{
  "num_hidden_layers": 15,
  "norm": "rmsnorm",
  "tie_word_embeddings": false,
  "init_std_up": 0.0899,
  "init_std_down": 0.0,
  "decay_fraction": 0.455,
  "train_tokens": 104000000
}
Each number is 128 + 32 x the weight over the matrix's rms, rounded and kept within 0 to 255. Layers, rows and columns count from 0. Numbers have three digits each.

# layer 4 attention value, 64x64, rms 0.388, rows 0-63, columns 0-63
153081132138127095143125087109109112139123134150154157094170128161130114112162097107106142095132091115089067101132148112145089159096192156116126140143155179129103127119135077131134101143120145
177155119121144177118109143131124115122103160081130129142095134143157171134184149097160134114142111169169105139134158158151089121141130137094077082102137075083099135059130152116142161170094117
151145087110175181140144073111149092137107204157112154171111121138149100119103117100125137123121147146168085093137119150108094099093102153111167116133079130107115090138131097130096128095098179
132134097098139140152134099153187118113134144190134161127087138083067120139109149168087084109129153097152113093177172179080148116176092093133113127178127109157118153127135097128126074139103177
105100141156101156111140238131142139138147107112147092156134138131174087168114108117122157163140098137165151165152184133178120105120066092130118142136127195127118131112159126114121098104138122
166172115105091140115105145113149128130080121131135121107074166125163098098072150193155068128084175086061096186132142116126136143111125093148156183145112133133116148112098120142143181117123119
171140102106097118095138131125096137153142153139102110101122124112134108134069158162163107112181144142122115130141139149137091139158105137132178094086103097195078113111116124187100107101117122
099163118106134130122137135141152141108169089107136099069148135131099125156144121145141138112130119091162163120082150114199065146094131120141169133134125137179071144130138076136200160111133104
116144111135127087091095098139131152120139176193149089144101096168141113064125107095124155148103094107137118079081100083146160116135136112157093123161115177111101102140107176114192095088143099
117112089135152139092159144107141061148109148089133094104104187147122150150096089129146127135080110148116100170115086100140134098146185106115103145173208127156061097109105135144138139158109157
163152142153100130174114152146137128135111194141114141092178120081131098138093105100141148094104120137096121124128136142105134147113098125133117116159154111152125093155163169172114147098133129
128110127076097116115148120127135146163089118187069115155104079133117185113100153114113124152138075091137167153142114193126159109135138178197116132127096171149113165147061117129142164151149097
083132098086118095099132134178156163161102140131133143158143167116106103088148162114111098146178146174102084148117134109083148141093144146074062174146049095082122115158098095121142109179151088
126215168127101167139153138058102109137130103088155127112139196097134116158089093148117102143085152156111081152113153113072104118056157134115106085071139087134135097130156082087106115086117118
131148163105113135160165088130156097149137167146114081128180149137158132121094134107141089109157119126125147140159118111097062116123101100105109202123148174139156145168078133139087158158140129
185127087090106122130148147073103161127156089112040096127181148050129126138132136153124181174169130060157153109135088184114150109141091110139145123120151135151085089165096113123132099134149093
091132143172105153127145089184090119119141134109160088103151159094114139079102138088118138147173130135156161173186127111138132159135116080121144177149088174136097086200088145049092081130164121
122112107137157102165147125141105133135143119136151130130150097127195089151074139139116142202149111135145129183157138092115129106107165158148117145150105091135154052138103130164129179110122170
039172125114084121094126174122093170073148113074178135121166126090136140161107179098155110113092154116125109103173089116115128128134141086121112142136108177152089139109141115175141113105173125
114133129149128187136096145131151150148068170214130115137136127105120168090095126159121135125119084125134096106122149123095090188174112098084126162124142132111103096127161152102142106108133106
177120114201100068150194104126113139181155127110094121151113113129127163134132122101111172077118127138145199082134117165069151139112112154170164138136124085134088144134170123130110121075153129
149118095148117137180131109137101129139107104149158093146125049132121107106153086084167117124151133112159082099107106104140072112144110109116120105161127107131071105167131115085108119162140132
105132109152115091152102108111140075104147108093149137149123146095162129101132045124176108152115086140128155149097143158112122131122104189168090140125111148154184133113078128108162155151091164
119142188150134114157138121180099093148086127161179142137100127132138124101162116078163154121134071058067123165083096113086140144089087105095164113170094156107077087128138114135141125098108113
176149156094158159122140142116137127136148164125125167134113148066090117193125138079138145160101144202124118090139132099137118152118152110187085147131127120082145141127130104125148059166136159
077119156137125154167122173113107165138138151152169130116132106102137201137148130140120145108135099120124102116161117085137118103153134110159118144107105076171129092102125117101130077163060114
141082115157118159184174134161149100114149146152122117123192139079080165110110142092140087128086135129108130103137140119127123134105138128133097156059170057165151171130119144132181159088095127
135172130127192112137116117073143112120172105125085120103132035122135122095144153133167149157078138143106165181121110125108158119160139126136108122174116146136123153146109200057160098073107151
112138130081106199136104113135160071102141111118097178156091153194152133158151165115168140140127138118114080138117137102130171119039113173082157110156166081140114165125136099149173154125136177
137131152091112109189164150157124137089140119126137133101158167092157151076133129085133139155102141092172110151117108118097160132106158124127099131115095156149147150135151128155134171153153112
145135094073139144091062115162127071189130109106117127118141099158165076126096091132128165108163150137113171135115129127135133136154156111149128166094131094163160143099133120097203094125188163
129115149087148086151131177073149142130164054060099122121119133131098126127099131142087134144114061127117098121134157144155156131100043087144133127132112102169087147172134142150119112140165137
139120133021144195189064096165101142172159132120146111129168089121158134087142153079223121160121138108101105200126112183106079070069089154099157148097043079104104132126120124068152159131132106
163100129072185122175122115099127090148105138180070144134193138149072165107121175113089127145098107105117079156145110137125132165143190127108057160107131090171104132127067106121209124118073101
122102072192068110189142144157167115122187156122119154079177080152100167111129049066103147139155131164178102079134126143103096124065128146095062180160163119186058156127148118067153082091119164
098143114140088127155128137121103145176130182205146165170167123182175153166167200149120090121230095115115111096153145120152110079122098116140072119081086070104067108075074126189124131133081054
153102116107162174126068127086127051130149083112138152102154098178163054175106122111151138158168105167117071152142147135137061090148110150112106118114181160130097120133092065106099091163110193
154176045134108155130151149088144119136164187088078132147205124129155146101138083098161149148091091105164128114110177149173103115133103156114149115103090163158140129161115182186044199106109152
120137145160169143104139191124120093112152078108129119105098171113138042142087133115112059136152159075197118205116164081122101063139146151120147104123152067100096134161140137131099122161112134
045110128043088106173096148105187110155158131071137101119163192089139111152152138117090140074145151151129101177114083120115110148043139076104160137129058116163120196106136098138178169093150093
108091075070162100074120131107175160156140080153093117152107051191170080107132151170081112105165142128160035113136150094125087135135178156051165147129110115121122174074107097174140103101197171
124122079121113115101125186092056093102173084100183100137115178037144133075156103100086100152138116113110056144121150061095143152089099090172130147112058122099117095137124104116145142161122096
086126117143111095102100135118162151099113144100162148125119127140117192158191113203094141163075157123107097131137116159173175109134105152128162140109171084157150116093151117126126175099121095
156080107111120108160144109136179081153160169061115078094116131082122074133109111169093098124122125187150105113175136179131069142112135125130139126177110096148189070119106154142070081215162119
100093112081135175176122111112114117055105168087124141101148143115126100102143164102155145119146148100167061084103126114136154114130127160098104082086149112139121184089148180098127175168119109
083122176174169161134110091165096110146177120167113149170063047131122117081143122068109196087125088070178076145108073068126113127158199121086160061120164107131068168137136142096191107137149154
125098099113096149138124154186117129141179105105089147150142136144086129105092224107109127086163191101134195114162101152162151141150127144049148116103101127102144150128068130129120143120146141
130117154196159102115073097158154134146124162073118112140073170135129099113163094112143154125086114174184118166041136138100173065087113156123092132185125120060085186089126144130075175112143134
153157113138146159087135120137173042140103170118089123056131138127130192115181145126147146045108141170139130094127147147140167167124130173093083106092127030109081207127167127142150169107089181
092121151164133132074125154199089093090180114174191118098185096168134167181135184114154122141128102175118117123069113053177145135066145075090092137085167185166129088044141187101154129090087077
168143088126023123132123136142130144169113160122066123177174149108156226157144110066129164099211125192195120110117110162108118111110094163093128117108132112142132111136138142123116172130142095
135211172075110107085086158076143115106148131023035165135152052132140126133145152119106200139112144108091140132141143179074149123106088122189132123202097185140110171074078158141137093082180121
086132184152105134112164105129166083109127156112171106124115167075114181103157181116152075126117107104106072196123121070133157093148121130114110158154134215114064175119084129131081183164087113
086123110158157120159157092125176165112100143159153102187124141184081152196139145117045167110144118128195089104131076097111112126122089098096144107137082106087115081136155130190061153130157182
139096138127155126143132130115090150106094170117180169155161144120134162154137141126179125184123145130127110150132099151082087150064154156136141109076096114129196103123103085158145172129094153
098129076122133115132122124154162094121149153076118143088174081046121024103131122058084119026175127202132145137175169151094098153158145109113064180094120136157118120110096077077143059140137162
140173088109153124062087143197140110108053192150124151128106126145115120099135125156133119183136155125115137104105128173129119182114124174082094132218088149094098124125087099124165080151129147
146140150195087152117063119187165108103088116110108120113085095141111110097141108063118083104143128158108104161129175111155131112073065123106140098092146157103083229187151106140117152138136106
139131063124076102186138075118095172069140062130112146119100092132152178175120125132122108132134064084141151088083111099182162106064154138158171103156102063155047102141135118163141172142106092
130149131121154143168161147155107090061083164197147166102142153075124132133160112160119105128122154119176142037155162101167144175131110116157112168159167093131146137090159130090131166126061111
119126066070108128107143069119122141165088054123154145131137129127153127111156091149088121165162125105157174079084184163145106079168135182148111098086135167192141152110149107142112146155139115
035069145142066091189136226159120143139121083094169165132189112097125170091099178098153107182124085142117097148219128140119111191212126152056073124132146041122125149162100134076173072118074124
157105138184133142140072140081120177141124102114112064123157114170090188078162128126103188084119104087202158139089162151171109158123080095110153150179203175067144110151130159000133115178102098
057122113053150101126161171139192151106141152156158086122205125150148186103142161124078145189092126160134149121178143042175159186134144117188048212163073107079183168154124189097126143179178125